config.toml
head_dim = 64
vocab_size = 2048
hidden_act = "geglu"
positions = "rope"
parallel_block = false
init = "uniform"
init_std_up = 0.0431
beta1 = 0.95
beta2 = 0.98
batch_tokens = 16384
max_steps = 11384
dataset = "wikipedia_en"
Each number is 500 + 25 x the weight over the matrix's rms, rounded and kept within 0 to 999. Layers, rows and columns count from 0. Numbers have three digits each.

# layer 6 attention key, 64x128, rms 0.0927, rows 62-63, columns 0-63
493514508514480547530455468496513526529495449464533468483514502470538487522551500471518521518510509519486495493496532520495482510457478449497480548516492481507533521511499475483511523513486524
490504485526531533516490466461519490440480512533478447507501496476495517510531476475497486501487520504537526493479470523511480463455496474514505521505472482457484487472523506535487493538526509
# layer 6 attention query, 192x128, rms 0.0998, rows 63,127,191, columns 0-63
522472497521531483520489512540447503503538514468521480524473487570502508527474507508480513520516522509493496515501484539517497506509510494492510490501515506465499494519533497507492504536458476
483471501527509495526463488540493537509491493504522475516488502465489524512517511476490556508466539542496513502523498527514523514478510530520531500487490467479475528505497552504456546485488477
483515513488538489560514537493490502511503464472509489490507503528524519483461476513479521545494475502555483531452532502480471457536471506515534514506498498484479533532494500469504528458522460
# layer 6 attention value, 64x128, rms 0.101, rows 0-52, columns 0-63
506547489480502449466486509507501467509471484475517515481535512496504569513552502515533481529526543515502506482449460495464543507477517485453532494514525484476491515499486495471503473487494493
537502547520469515499477532530468516495530470477484511477509502515500475446480522495493527509485472545487541516510479525478482519502486483473475474494519490488453547488481534531502542512514489
488557480483481555524515507484492510502470504506529532466508510500528499477492512485526492511517492504496499461491511492530521495498530468543471484448484514504529500486482482471495536479503479
451509512518474496500493463527504502482508512492517476450585442563470471561491522514518487518476494503549509520473463472489518468494511501494526499514519507503518478508499505511487528461509515
476518541520497505528508466508498502502472512465541501481492462462467487484539525456529529472464490475480495518504495486483502548519541479491494508520498485520539491491507497505496519490499510
537531477525478485512539492545504507512513488532544506522473516470530497470523550527497453527501499465482497528497538469473474537470492511492511466479477516455503528496537457500470479508512507
467481501515486512517549523472491467468451458503499523537435503445497526496486463498491463527461476516514479493463516541543517515477511505488517478514550485500513490489486502424491483525546485
488507453475457525494525495498513510522507483519522461512515515512515510515512532483495479506488481492511489424482488525551494506484505511509503454506511518500512531503520503454525505503515502
496473519456440479447521509484536517483507489443471505491510518536458506491519568481499479504520481495511474500449488493525513524466482455506485480467482514520468478508494465449493549497521518
482537529492488517458517498525481496532517483490495480482504455529491532473479477479491509559486527489501499465489497518494492486477488508539505499496501503507505494493471506494476540497494528
481482536505517502525529477479487503472489497485513503484463501506524476516488452517501483482508507476498479480477504499486529489501491517525513448526490467536510516512496505461519479528541487
525476489505538537498466466460475531476487466493506489529441499485572519504512482512455524501471458461525488465503503537515453476540516486516482538470524509507512532512483473471518529480492471
483538505487478485500476531491510486488521482527469508479509542533512491521550446534508496481502525492499463570492503510471545499498511498507485495453466485503541484477500486507513494483464529
463521551521491431519519560572480535471536474488487526479522518535492437527523485477528531495498506532466524490527475474488472544490452487486558456541501508514463516509509540493507537521493516
497491503550444505451491524482508502489530554535510477489485527470448489455494501480535480476486512555484464538521516491512509524480493501492496496478481493509501527474476507480482529463479521
487497459507488453535539515474481492490445514490505509508511495503515470489499505527519492468485527447524471488523518493484501489489509531512524525512483487502494511491519488503504517494554500
470512502526457518477518483559460520489498490513482514528538529493483525464505527481483459495493488483523488488487512535518425546541509487450527474474494509511522537508523513482500521512463492
505480491439489525484492554509474488513529512517516501519474469488499506537494530506464485514463551516506492467481491468430475522529509485501458528448535474505526485510488488436487483510484472
530480547530497501445446543526498488512545512481522478491498521551489460484494511523502520490487512507505519516541495508491517507482514520507475490529502521496479502490516512523515532496476497
537463510538477491444512483511470503497474482492533540504457474498489455469481493447479520538510482490484519518500523505498479500461538513454528524569551489447498485498481510440494499493496488
547552463538480463483526527482464456492482496451488531491504525513496470459489477528482527450501525476509523522490499506447497542477476480498488536497516499474494513482466514501499465525494506
505499498495487450527520517512540510546531486501468502535498540554517504498510486467533510482515499502497505510493483475519486495544536507527488518494523517441510473490501480525477495483466525
490523564511510484487493545482505538512522482481496501461528486467510517496498513482516490508510530500508500474471488466513481540482487482475517523513475499472496515494468509529475521482487516
513496509478499466536491524486545514495508529526473463485486515471489488510489471518514498507534514499521485526509487445504491531497467534473519531514476463467478478517494519547468442501466506
510513512505553509488497440521499517512471523511489553552538479510514485475465525463504508489561444484522457481516486501502522459476449475513511578533494514486488507497516515549492480504501517
485498537498500441496492500498531512526517474524486469461458530494503514492528490541492473520527519489497454502459500503489474506466461523467542502499508491491484502497536494522487426473500521
471528487460505497430453481532505510454489421481431549476525439499507507536481497496510521489500478544482539526554474502489460505527522435474488580486521480529495467504518523515490520510525473
502551495490463493485516457496488497497504486515447523484515509478516543539507492487474469509514455528504488477474501521507512490533486499506517499505535483493522523486500479516473493481518498
502495528494529541478484496541497492495507485493473494483494484478503473526508482521480548490484484543510516519509500524472515500502498471510463502520524470492513522481480513492511496484472491
486492461497466475486516541505495517483490540494496467518544523486472527533480520489487479521446514485505514421509480535536485483518505498474499490484505515495502485505531482518482535471502510
511514554512504499504508448522485493444500464517486493477528449463547499517542498521497510496485463550533517483463507561523544480488540435521507464459535468516496510501470511535518519491489473
516482477480527516509483502484515503481513501459490472518493519553547494501521484517521479516514478509506520494516493498504511515474488505495478476504500519470483467508483511500515466486501511
465514488492484519477518501502512535513525487486487479485545462517515535567522512489497521521506491499513515462538515491519510508517475437508492507497474520538509478517502503518497501491476508
508516474514461526487509472483479517487510547512544527542530497498491514501510521440510493519517456477513518484503525503539468529566487511491483528487472523503527531494470489503481494499488475
514500502540514502452509486443502525486448515475502540496527474505476441500478482456524503462527482508512484517541510476496500499494500501532480479500459520478533483496479559485520514502491500
514562533493537485485478505478495489530535510491491476517469501509517539510489452523503462551497519478491483524465501475474496448498510515495496506498543496486479486492502485506483455496521490
545522454513466501478502492481531498532523565489521448484505480507488490459482479473479484519511523489495535540510504473491506489510537477511451460567488527479522555497481504452498469492449532
499506525542506508530475465473472474484468466516516503476534490502497488513498436526518513501446460500509497502496468477481546488491521498542490526486506472499524500482508508513472505499529497
530497508504467449534502529454526509503480506488549496469530495489468479481486492509516515492495538450503521523490506486540532545493534495489496493473441536479513453502478476502492552485509498
513462493500507503522493486484511492522467519499495498497508478490469489528521491479497514490544485489544489470499473503506483483522484547500552483502495547513506485513483510523474511485502504
473516470476488486509512521501494507502504556480454475480522503511525523510491537518522454492506512520470495485518504510550481509472499520487500477492494490506468533513523495517505476481528513
479493520485479523457457510522486515486492470498484482456515500478445517510504482470521490478469496545461471526522512528488490493506508478517489487478491495530508511510507509474505544500492487
495480512496520522493478487456512511517504465484512510488471478464468481512464465534475485522508483465520482472480520455490500464482450530494512523479522497486482493508495479517494480478540494
504473501501510480515498441445508491494436555513512545495531508491440470485450493469502476477513489486539495557494497521503565513542548474494524498502484507510528511504502530519506512487484465
526499503515474470505528454482464504502475543471511504473497505488469527533496528479501503528460509480528495514512509496492477521487492507475533509546495519498511512495497496455479495463498480
493483510546505558492539505523478465499507459482528500504560481481455478498468478471489481520495544504530541481521527471499515529467503521530456490463500507456475447502496508490522532528509510
512454565488464492487486526468534494495506503510543502506503510527475504472521516460546502507515546511462498526495502433498529533493499539492486471485453518446484444500465504487481514508476507
479497468472499506524512520491468509510509559467503512528442489516483489451460514503494487474506507455539453500486495562517523501504539494485515530518503492529522506497509486528498475465520493
501528463490475497520520490488506486496481475530482509502550480502495514522511501509537495499475482505468499520480491490545522522479492429456538488474480501504525521504520514515517456501501468
516563464497511509535510481503521511525470501508502509498499484482493541440487467441503505491546422488476504459492527523529493525513519486538475497497489511515513519504502494495500487509529520
512466495540536497487494483511486514506502456502454544499490482508517474520513498508475538489490497540491507522505523500506461490549496526518485507484493499519491531480516509526524502489503504
462551516542491503491551501478492503447463525549497527508469496482485477533530475480509477527472499518473511454505497523472559455488525501493470451481527521455527487488505512541473483499482535
524495514472526504520510485456534487527528490489476485540481527529525530484510464510500507548517510485473527529490540474514532514422485499519462534502491525450463420511482449497499448496491523
# layer 6 attention output (transposed), 192x128, rms 0.101, rows 0-51,64-115,128-179, columns 0-63
517525514447493549511500509482546485467497495541479487488504494529489502481520487478522487513524488501534458495508482526504473442488483479504515505555527452500517506520523496511512468477529521
498500474484470480496505493517482499513502480490466526492486524487504539506508496529484511538465504486492486528483503527505488507506473516482503471484486488498515498469490493531528509502495505
471539503533462505523467476471537506451502474535486515469514490484465476539522476501521464491490479532502501513524467523485522502485528488533486495462476472510456501502504490482488457508490554
452495491477500518534517524491497499441541499504480527535520536535507508509522526518498481555504495525545506491516501485553525474533494485490470512530506507487510462544534456514515497480542523
488500488517492478482506479496519503470498495500481466511492479491468496528499486525507505537506489508521506480499507493523491478469514479493471516483512508516491498514514501482489512472505501
478487502537483515475511522496474478512464517516497518439516461503516526519465563489527438455507500512479503488501476509492495515491514469494490561489493480497542532471493545450466551543432496
487548514486497483476488491478552499520492492467486509504572540486495492470491468485492492468525533527488467488464466522492507462479464508526512497500477483492507470524520535487499480477495532
495501499527499507534476503484527516484501508479488514514478491494498478508509490486506486496502502518515534484525466494474512520495514492533528524478483478495518497481507504462494476513466537
483512493504502521491472508509457499482482499509477520488503499534482522517504527508570481483509489489484478472548518491525519487479512490508488525532476512469475473484519492486485520541510518
472501494499501516533476499495533500500508476505463508507506530469507506504532473515481489528495513539530515518489505517507501488514494507505502482457493503531472469533506477510531464507516530
535473506504513492492499512485536523513518519479515480532485498514505483504520478519510510474531478496480493471501486504499530513528501494508475522505519493522514498455498485491470503485484500
490498471494476474496494470505505512532505498510473549512494498455479494494516467472473509489484490498483499500492509520497490515516476524541533485460489454522500481492476508495510503510507497
522506496502512476457540487514465486490476497514533494482509476508505481467464510510504506498505517486476492520508523480535478501507473506496506524535510506474526515485492513516459514514504476
513497492491506505526448530529491479532510466447467484523495516473511542506482520555483497551496520473535480510475472539500502497498508517460447481517471568488504496414484485513502521499520491
492498511531476482469535478505428495486491495505495486516539462527491512537470527510542511511524494469465475468511521450538469478503501490519491534509469520511471505482469495512483501523497479
500513499516498499514495504488544507467493496523511497507515466508495468528491486512492475482542493520530500454505480502500513525499527474524515520493487513507493497478501518486485474485471515
502505447533481517497472494501519464499488459510468535503509462465514547542505539515505475527525546539509516494495503467541504460469519481488511546448473511528522462535506487459515470503492553
501499494490485507546504484491538522539527482479455534503472483496511511510538474510491511536476475477487544503510489508492499489521504501538476459484477482506546496485479479496502518508486534
491498498477464481518518502535477523496513500495487526493505506501506526487474498513469485527455490500480490506478493527488477498504467524507519457514470505481515510463481494550535525517524494
485503508487467519491497504503510491498519492497490474504534484456486520494501514505503488487516478520518473477491473524488479487493519506506503504474467479525481514492451503479536502497495505
489491519483495512492511499498487514517457466501505498469536480464502522501508510529495505469491495488483485451498500507468510523489525517479501509503486496487469531432492523496480489507445523
499511485507531519489495506501474498506483509495543498478499501487505487482485511484495514460488511478481497517531510516488480526486524493469506493509529516487471548548521516479482520515487471
491501508484512515511497493465537480463515488522467490490469496505497501519502481492490515561511486497528500549502495524532461482517487473489495486507486505530511466548512496512518505464519511
494448503510573488459533487481490496489498516452563450516451492499492466490498484514453587519539497468500516532505521498508478510548498507477502518530518562517499513524492516508509530451503430
536474514498488519497497484488527486501514525531503512478520517504485480492484496499502504465510496523487509481493502506498510495487537496457512519513526527516513526504483482483482471478507466
512474466472543513469538503480499486513498485507530483525488459483504485503507486516488554549495510488507497539497523467557454476541465484493493542552502497506510489516506495510508504475528474
513515496494538512508494490487506467490471487473479543504529521499480499494501512524487459482545515488507467508501541483516525527460522512456506464498478560467534466575520507501505529517498503
512515486513530488480493498499473470504465483518494507501512490497490487527503517511523476495530528514507503509493502476520529513477504498484511509471494526496489485547503509494477482510488499
506515490491496487492506496519484514521510499481487516497491522497500506473518490515490514524472504492484490540499515512505489498518463521489496476496512490499516492488504487522504513503519503
514528511483534496528484511506464511524512492495480536508473491537518509515519517473476472510481520478496520519514496485502503500520496485508518520465484470496526489517507470508462484543468528
498490481492507483470507502509500500537498520492478517506474514519486507490520492512515519523475521486486476545496507498537491504516466532478487498510506480513533478486509485499471504499506520
509483521499488495502514509490511519499500513495513514514474507511490500502487476485485518486493484492487501478486494495503477508489508506512519482518497527478516525482487491503496494489478480
497499515512533506569494478482521499501517493472465502517469527492520490498522480492462522537505496495528527510488514481518511513513498494493483469503500541488502465534496465503495519475511520
494513475503488524533496472484530498474505495485456528499491486484501482536483490473532508516515493508500506506514491476495514514459528473498467488484472519509478500526496518468492501484482508
534494550505486519522488513473525502457537506507519464517507488493507488529492482500535522508513499498525481465483486497512490507470537498486477490527499533505453489508487509508504507478527475
551494512478504523474484523517494472506469504530509494489519491526503497477525513497529463462502492513496471502492508494503525479468491495478497498534520482492503477514503524491475490504514497
471513549492497517526529497499471492475498472510511474503527518501491509480497525479505520481498471508503508484508511490464495499479538494506486499483491508487476509495479496512499509497503484
480511486486515475488525492508496523505489514506494516499482527487485493484510483511479498504470515485492500546494517509509496492520460523484502494483511478498530507492515496517481504514508492
430512523475517521489505514493522484430496499515498481525482500533493501507475514463541517497491474477537477483515492494535495489496491488519493531524476488481465485507510511511507508495512499
481507508474499508525475498479546486473509498511491496513505482490494497520494482483489506536498483514546508481478495508490493488505519495513514484509487523505457485553500497497535475470518490
529501504527513491507485501500471502501492466505520501511502499526493482546496535509505507482531507491494503494507503469514530520498520484496496521495506539479513504489504497496465494513464483
487493498524482481473507515503447502476476501530529500538497453513494504519503536536521478507508519480493514492520544474531475492492479526489500523488497507492507491508486506508489512562499479
503498490449535503481496516479503516508527521505478499511484509488509497501548472495495524516471483512511516524488524499508515482548458493516499505506494474521487447537499491516535494459518511
472478514514476529482533488482560503439521521526541468532500493513478465533510492463539545496538487495504505461505499476522483472519525490495499530499492521527483506548487491508522510467479494
483527477504480523504504485491518494480512466506474493522508481497486504533516489510518493540531497497535466467491491485538498479500507468503464505497487525521472470533497501505515513482502514
499466524516506479520473543495543537511518518488474490475486534511559528474521516524469477497455511514490507526487455493475494526488491514509502501467507453496539507464502471479479484516483521
455495516517489505534511489482531515430533525508521465511482488490494495517490475484535530519508461484504505484520499522474454485497499490522484477536507508508476533508498536526516527492541478
498517475490453506480492476516518505485502500505503533516532480517477465515503492469507506451509467529492506479503503489519529481517511476495520523498516512507473503551484458486517480487482541
494501503520510501514526506489465491478479505501523496498497511513500478522499525496528523464521502482496520503527513489489514510529516492477484528522516513460520531500500528497479511530452512
504505492517512510480491519493500494502466499529519471492491505468495495500493491492501502461490522514507497499507523484489521506467512488477496525463513471483484512512523487458481446496472517
523509487519527474482489481515460502523505485481497504484518513460512495493492500509499497511499524491499486543494513489493496547515494499479485508482502496500484477505512493498485522509484495
509530552451530485537518505462520516524523523452475475465506514477513513506493457477450513581450494490476515565453474526513445504504476518477474465472499510519480499563508474538474524474505494
483554510507501467494476479449495526463521510550541437458504484503497442474500504473564531491514508460541517501528492498461457528516540497544531502501510491481446530485477554516466493511485509
512474487499483505484479502518499491517496475512522534529506530469487516503495493527478515520522503514491467526497512518528489493506459529487518502501508479475519490481501518511503503487494488
505492530524532464474492514459485491478476491486504417493558480499528508501494512468523502493495495493492482482492487491511497500499535495454500493533494497492419534508502530541487483507508512
512450470520507498507481511513511521489483531466509547502479498519492510451501516515494518457514465495500492513512522479474525535489501503517501524485520538490541473514500483480484506529503469
492477510491500457497491505523501476505530530493497416530527482508493536535479493504518530499526459525503510477487510528482495483491501520488518480509479546496430529517470514516501511472519483
501519495471514517501519497521535504503484484476506519466548517499510520476515503523468452484499523539496496544473508520514512513489489494478467489528521530553525487507507503488477526522543505
523491530510548482476502481517459474521558532495528438503541485496511495473464533493512533480479521496473495518499489515471495464513508521485508495507484518491493545502505519531515488494467465
478486515487507473514457478490484488512495473469518488505481492493486491467470512498484500517521491492509516499499490489474481514489505531489503482504479479501506511487497526496517523497465499
442475435504502506529448464507488527499483532544472495491562485479459461517498514553509534505533534499509549477543478481484491484497490493472535505495472500444444524513502497511522556523495471
521487558500520486484508519486492503488458482503507459528525512484507475493502496495500487485537511530527476478479514507522506527479517509525501527508497527495453477517507505518491484521486471
472513480477483506519506462487494477515535506499495480508466508508503504523495514503504520507484453449477507476532497490479498483544470508483494512506505443522534513465488485518508514494463531
536483480494492510488520528517480483535477509475494557503459519519512454484497490476490513508498470493474491553495485495530501497517459530487505484510519476518550485516470487508504474478517480
530511476536490485500529497498508501489498510488489530476496480494524505508513491519495495502461518500489510508492499491522511504512458456515498523504505485496534480482535499507487496525502536
487503480475481514520450469489495499522489450480517492527485496449494517531502513530485510538542544497555494458474506557452497489480532499519532509471459446473482517483522518494531502503459466
482463513540509493476553499492481513512503492459450509502514498508485522485504497496466503505511468501476521511485528483500524493515483473490491507492485501510462457483555503511492510500517536
489501508498508495502527490504509498498517536490501490491523477532503519504498507468496501498500501493519507500482505514477494497522525473495505494509475537504484515532493498513478480493492511
525457513513557497480481530491503492507486481492505508529503491477523489462525519514495510479534547525502520540509524495490519517471531498485513528494489527481495508538519488516492486495484460
513524461531497520512500456472495494535483480468517531493446499482526454474504462486512512493539450466507515500543522474524495528534504510511487512499516447487524516498470505510462541507475515
511485501507474522476508523508523512517499532490496560498509521479501515500511480515476501490470494535476453521487494500521523522499452525510482516501510515511522462509527489504499511493520511
505484553473496492482514512489495485496508492513522441498530499510502497498498504488521497504557492519525488504485516523483498496505542519514498495492499518526420499547466513500496516471525476
473517513502496471525518491485511515495489474515519459492581495494511472518496474508519505529533517496560493466467499491485482515503534498484475497529481521517398493509484487505494497471516529
515530498468490513539489493487487492457479468519495474494535482478490506541511463540508491489511495531553492477458484518516479504458556462489483480483459510517414492514487503488543480497508503
465474512510478449477478519480476477450510517546500452524489520503450476481492538500519493487523526520516507502494465535496472497503478552509538478463445506471488504496501549504473484525475458
470477516461460488508507494495480466482538500499491501519457508522467510514501489531458513532507483520507550496495496527490488483510476514519509479455453474503530463465479515475513474480497500
478513506511493485524503504462521534461485463530455465457549512513495506527498488490545496503508539500528517442495498492487495479475567474521508511490505488490435519485499489463501505506513527
530505457520468511515508526489482485490523507492493540481459518505507467462481509520450501500514480516489577559498511506480498502547471528492508487488507464489557478459488501491502496517512486
525468502528486526528519481513509499485504498525506548526488476518456523558504509510506498508521569511501472462538540512518498477518495470515528505459498512461569511590492482480493504532473462
528496513486543493488513493493506497508482474512536525507503495508491490515528522513459461503486509490533514525468525492504514525496494490494508478487520529501513465559503499495495482517512512
526505482509493500495503514517497497525491492487494516503480510502511505486498489510498518511509502504480484528501520506517496503501466508493501500499518474489523489482503497513499513508514500
502495472505536500504465493523476555522481508498502543514468503522461503475522515506461516518506512478491508550501482492505474537510502510472514471492457529467540506527509518517478501492472475
517482502502503495492501515519497470536520481503510495535464484512507504489474501511496523512520500497463488520497507513526486492514462524480517494515508484500570504471490524506490505496482470
470478503472446484517453472505495507511507485528496526483519520490470521519495497515487500519447486491487503458521468498513498495497472529506527488506504476493504522496467497494546495488480538
478475521493471471513458489504466482504483458519486480541454500503487494498493516504497513513519511516508507449507497504500489490488486529484513476488465495486513497505493522473516523495438465
480531514474517471508476492482530489479494468495503461501499520491472484493507505486511475487502496505548498492490511504498482492474526508479483444500452496501443488483479514497501506498508488
447494553476502474512480488514500489494499485502468456480518489515482512515505514476518506514488525480509497448489473507483480486493541463483514483477504497525428512488531504490501523514493525
481525522506488515510516502506529548474477531515511517473501495512498478516516494498528440461444504465514469483500493495495524537472531478522465514513549524537486484514488454523500504554530557
491515556485473482513500515498507526470458479512453465477547511519497515531507470501515483498483479531523475462491501478519545518439526518497466492505531535536385444487498493488525525499538562
534500477508516488492522496511498502527497519483515508503480517500494511488501504511482501506480490493479483545489502502521505505526463504491504503510510495503547493489503514515488491501515506
462502492484504480501481521525516484485514553507479453520500475544464515517481486485545499488495508503517483486469447521487497486471491503505518477489449564515470497503507529511485479494518467
485514524489510504498480490488510497484502512515509480493506498508485485509500501484515496502507503501548511490480499503488493493485533502521512495498484528491465493532490494488499479498510486
489488476500488514516476472490499527477510491496485538515500511505465529529502506520475519516465483478479513501527501481498512504509495508475520489484504509478530501518515499516508499499466527
508478491517522542483506484518513507527489516477497551525458494494481529500530522538467494503504491487462507531526533476522506513505465484514508531493530503497564483518539492518492499515497508
515492502487513510506513508525480500518496500488516529507451526524488455483494528486482487507530473490504503528495510501507482493529479523507471489509512489516546469494465479488496503503525471
489477553487474477484527501477523483489536533519494461508526478524490528515496497476552510502475481504487493457541491480490490488491505502508484508516495528510439496481477496488506500449513531
497490514479494488484490508516511495524512525495513472511495504524490499477520493498503515508506468511529500517495526513467499504516483534495494451501489552503456480532462504517493513477520479
495461553479566462477493492528502509532546487516544450537501512507533514489517478496513509524553509518496441528490480490498503513512517515525488523527507543527484508558520535522464529503483474
460503514493490473486484473470515498472519538515494433486532499475477499521524500501547500487493479515502504478516485505480498485511493485537515511495471495492453523498506533486503509490509497
487494509497470498505502503499502501479494523519483476513553476515508513513502502500535513476481491528496496456518513503488486496478527500471488518512475525475430512505474441519529495479501531
492492462509480481536481474525486481488501480484500519509477508490469502494501524516480505510489503484473516474526501482482496495516474509476484483513486493473562528439479515473511502511458502
492510523488512488500493510491462520485502484553495409509552523499492509540477529501512486497499538503521508465519496506514492492487525513460507494534479506478437542504483519507510476497488505
550485492516502501505535521535471480503516481482511541520486514501524488500500501499486505507519525542493493534462496520520518491531458491471483506504488494486544479514503484477480495513519475
516496543508548476489474479481463515526491471511551438504517489462494516479497516515460524515480508488505509514468486507519470534505499482493504510500468500503470504479508521489518498537457509
521503497511490477493470524470486481504466470532493538482533463483477457502483510464521505513499501519517495485526487488517510518474527485490510511473515487490518512513506512481489529480492471
506510493492506482482516478500486498511522523490528501521476492477510498482504480523470532516497517514489499520499509540484485515519491522470538518504511471474514506489482506539490478507478495
456504473533473511498485488487518541485500490507491547533509469475451499541504484493513512507506492495490493491526488518489537470515495470524467498477475466510509501471513522484519510494485525
487493499492524489501525507457519521491501505504496498502469527486494463455499506481532483525490529518501537508532508473499524495502553526508495491484529455462514499539531512507475519479494468
513474484507515463505523461495518504460541505485499512510446497470524490491482495490483531503531430441490507519534496497453474495503562494498518508499543474477526544517509518478527503486459518
488548529495503507503490505525482475523448463483489486504519490501491507534526573513510486484506506501537491474489501490520507473469468494511500543532478544497478460472503481528488470528490522
505506494494495466443467493505532507506482488472509543484515499471500464474517457477553475491520533481448527503493479508491487496481497504506511507465457448500491518441519566469506508479491505
457490521534478519528449478508511491493479467507484531510497472484469474556488534482495519497507501527510521443525468464504539513474498494538529530480478498519505496478518510453506511496454524
454494504485498460506510489530490495531484466495483503496480498498466511497469541514536471481545481507465488483531517455519521452484491502533496466525488481529472500450490489488561531530509497
460502504543488479492497515493550548524506523517499501501483544485483471486498455494495499526500517512505541526491533507509486501509512543493492497455497508510493486524511489497494510474495497
506479498521489517491485468484524454465528479520522532533524482493515493539478508494506494452512454504483474461526466483465532522470536460505517519505520520524484509495505482461506513495473535
474496495507471516480500478484550538477505509484506580494510508475501487491539446462442517504493486509501471477456492533521472526519465509549481511496479453524516465481503486464504461501482505
529538465488508468513549518505462474511487517516484491466550506518502519473490526518530473496466513508489479526498501469512514484524486496514501474542502505457471501486489493539504495509533513
492507517504523486529494476518457484479521518514521442543487473487554517534471521498485521503523510493493534505536505465449486524522540448470521520459527521489483524561494498508497511508485525
502507519498505466538558497516424506529497510481475454501538459531513552548481541497537499509539494475479468487488520490493485467557497482532496490496475530484464503490475483525520478559529514
496495501475494505503481473499513481470497490532509511521496463516474487524486487503495492476542475499514488448518474488471516509498525469498526536493471529509470503523505504495509477485489525
475495532515485488541494496497494490503483460513498491498502477488523511529473505499492513503524533516497527470502498488494497479493518476510524538456500499501512513542510483488507491502475508
461500527523484509479477504464553505511514510514494554530472481487491497513505456468499504533489475469490545481507515494498482501500516507476469488500469492497551482514491481471466560454453514
509518497487509477510511504507479517516502539502508494498494515509488508460496505500482522530490513513482514498486508498470492505529479554486518473531485500454495496475474514551505488504512488
528523514517490498485516503506523531511522486464540453518493504475500476482536476498508524493523501486504514479471506505464448514499540530504492518474476516487480487541461497478505497474507491
533536476449507479479529480520472515543512530530499508506513500490481540470498496526469506503508486469452478517492505518499471500518533533469504493510484496489443510461473515548515497490502512
496519483515506503479488537547518485521469495507510474520478531524485529475492530534494470514484527507515477528482528492544467453482450523516504478538496507533511486526501459495508492498528486
497478532499490521521499495465520483468518489526517525501463471483521459497504492473490519516515471501509477514516510511482510530520485480489529540473491498495572475530514528495492492495524491
531465533472521508499478514490453464491521480495507474517464482505546516512497512535471521487505466492530471524501540504485483515529477481480534523508517551499536512525515524530496461521542486
496487490489468493475521482492507491482516497477509489505496497509488527478497467527523521450503500500468478477498507533499510463453487496493481500505498576534559486547528456521503492482535481
527475500513520475494485525478495459530473458494513467492480480480539502497483563511491505515487500495524456514479547468508500517480467486497536524540493529490488479529529474515495472514539498
520509466489523518487508519490529531471504506518490492503524531535497467462501476554510477457518524490502501556541513503528491512460582495435485484491516522490463521601530518479480518481471461
506529491493522489488501506510479475508478480530485509505532488500492508535512500531520470485527527535527503529488507500534527488474504484474499521476505540505441482539509497501474467503487523
518503478509497497473531497500511529507519519479512515488486531501501495465515479503490510523479502497478495541493510525509489520508487511494480470499530472499526499491500490508498513484505498
481536521483502491546488470522467500516444489534487529491474485498454483540501509479473456521494513503497508441490490481530531496479487491522511521478482476531529494491500484496480511535455493
511459437545492507490507484483500498471498502468519556494510504488511476516496518497497523483474503514468495519519429507518556546457541488486489505505555456511514526494498474479488484502472515
477485510501493499525451522481476493522474490508512499538510487509496497522504535513484500492516519534527472437500514461500529497476469508473513489544473550499466514497499512511529488510496505
473462500523486533550471483474505508498487500520481519514460485494512491518479508493459528489495505508502524487522504456501515540501499487493504507479522494501527506522520510446493538494458503
474500499493478559529455491508522474445519481489477535539488459520513511536498497483513518496521459489513484494516512482509509478486479488498490541509472505516523474494495488466489470491477519
497454523487494535518504505472530509423592531505518473528498455518517518518465458466543530452485485451472450483506465498479484465530520479495497491517491498496496526510476541483544552526515479
535532512493503494466491521522503502505450510512489494477538513553487487491557515507553447491485484497532477505482532498558519491463483524492477492517480541516441460536496495518493495461543504
503526553473528514529530542514481517562499518492469453492507514529491493487513528481507515518472502495514514521483519493518447489542480520504488495518496513500509492456478530498521486489525502
514522446491524476468529486498512537486518537522504552482482543490488485454513471501504477509455503481477489556513500513490507503507518539479484489513524454468498505472514501524482502507505493
475475537460518525555518530518513510484504539480471496490453507513519485480500517444522500502467455461467513507490493480520486501544486498557524501493494416506542507457505537508523480517532497
477494537481499495509475499479552487458509502519517502519474492481505506501486467468489497516508496505537495493488507507507495491520511489511511510496489511504506489530518499502502491491507484
504512519482503510533478481517433471522464469523493471524516454505480505568480557528500477489540510524520495454513524459516543502490504454483516530482516542532489511510508526488500469539488523
512537524506517480533531514505473514486512541537489483476550520510503514519484524536536490483527507483496537516511532499503495482511541499488481487493548493469452504507477515522488516572506492
512476501477494518448515486474566514476526527487500539482456525487476486474546438460508478520469465503514484527458549526519535513491493521521460490502483501507490453505509495506481495466521481
511446500485484504516496537505496470507545492484486534488469536483507524472481484502510544470512504513490498493485474561448498475515509519482508507502519479482552514484491529533558535494510473
501487501514494520513495488496499491500509478508503505499482474495504490512493500492498513511546481487515492469498509482490499526514503490500509537484512497490495490517510523475497495485484503
553499509504479499495533482501501541492505526481491513506461501488485480510516447502486487503478543502474536479505488459499528516499495531479504515490508472477542516457460510490481500500483499
494455499522501479471488509495504483478541512482508480527464499475487491478489480482546523524542463483494514493523519487440486471506455523496496474541475495478523533479466525534511525505524483
462487490463462469497487480532516490546500495482504564487462525510471516464487481501484486518536454513489519501454530531475508497490497515503519492484489479524484490519486477502583487438524535
545509459498502516537468518486428491542469484525456486485542498489492484520482576545539503461484529516487546488535488503518527514464534470469500510490513491479455554459513551508470505542485489
477514480494513503515482505519499527528491496524481490523510502483489519521499515496502498479481519466502453521506510493517499487500499496501502512515509491506495504502537500440509485507481521
536485444511503517467552476502527503485540504469509498479491513504480511446497477501496496519498523488497454547475483508500482518502528501513471477522493497483455487505492475464481494486491492
497521483495504461472483492468503501471517515505526523494485494440496502514454473452506474546422495474495481517493455534496506476474486519497522492507501464465496516494492475506510539523486506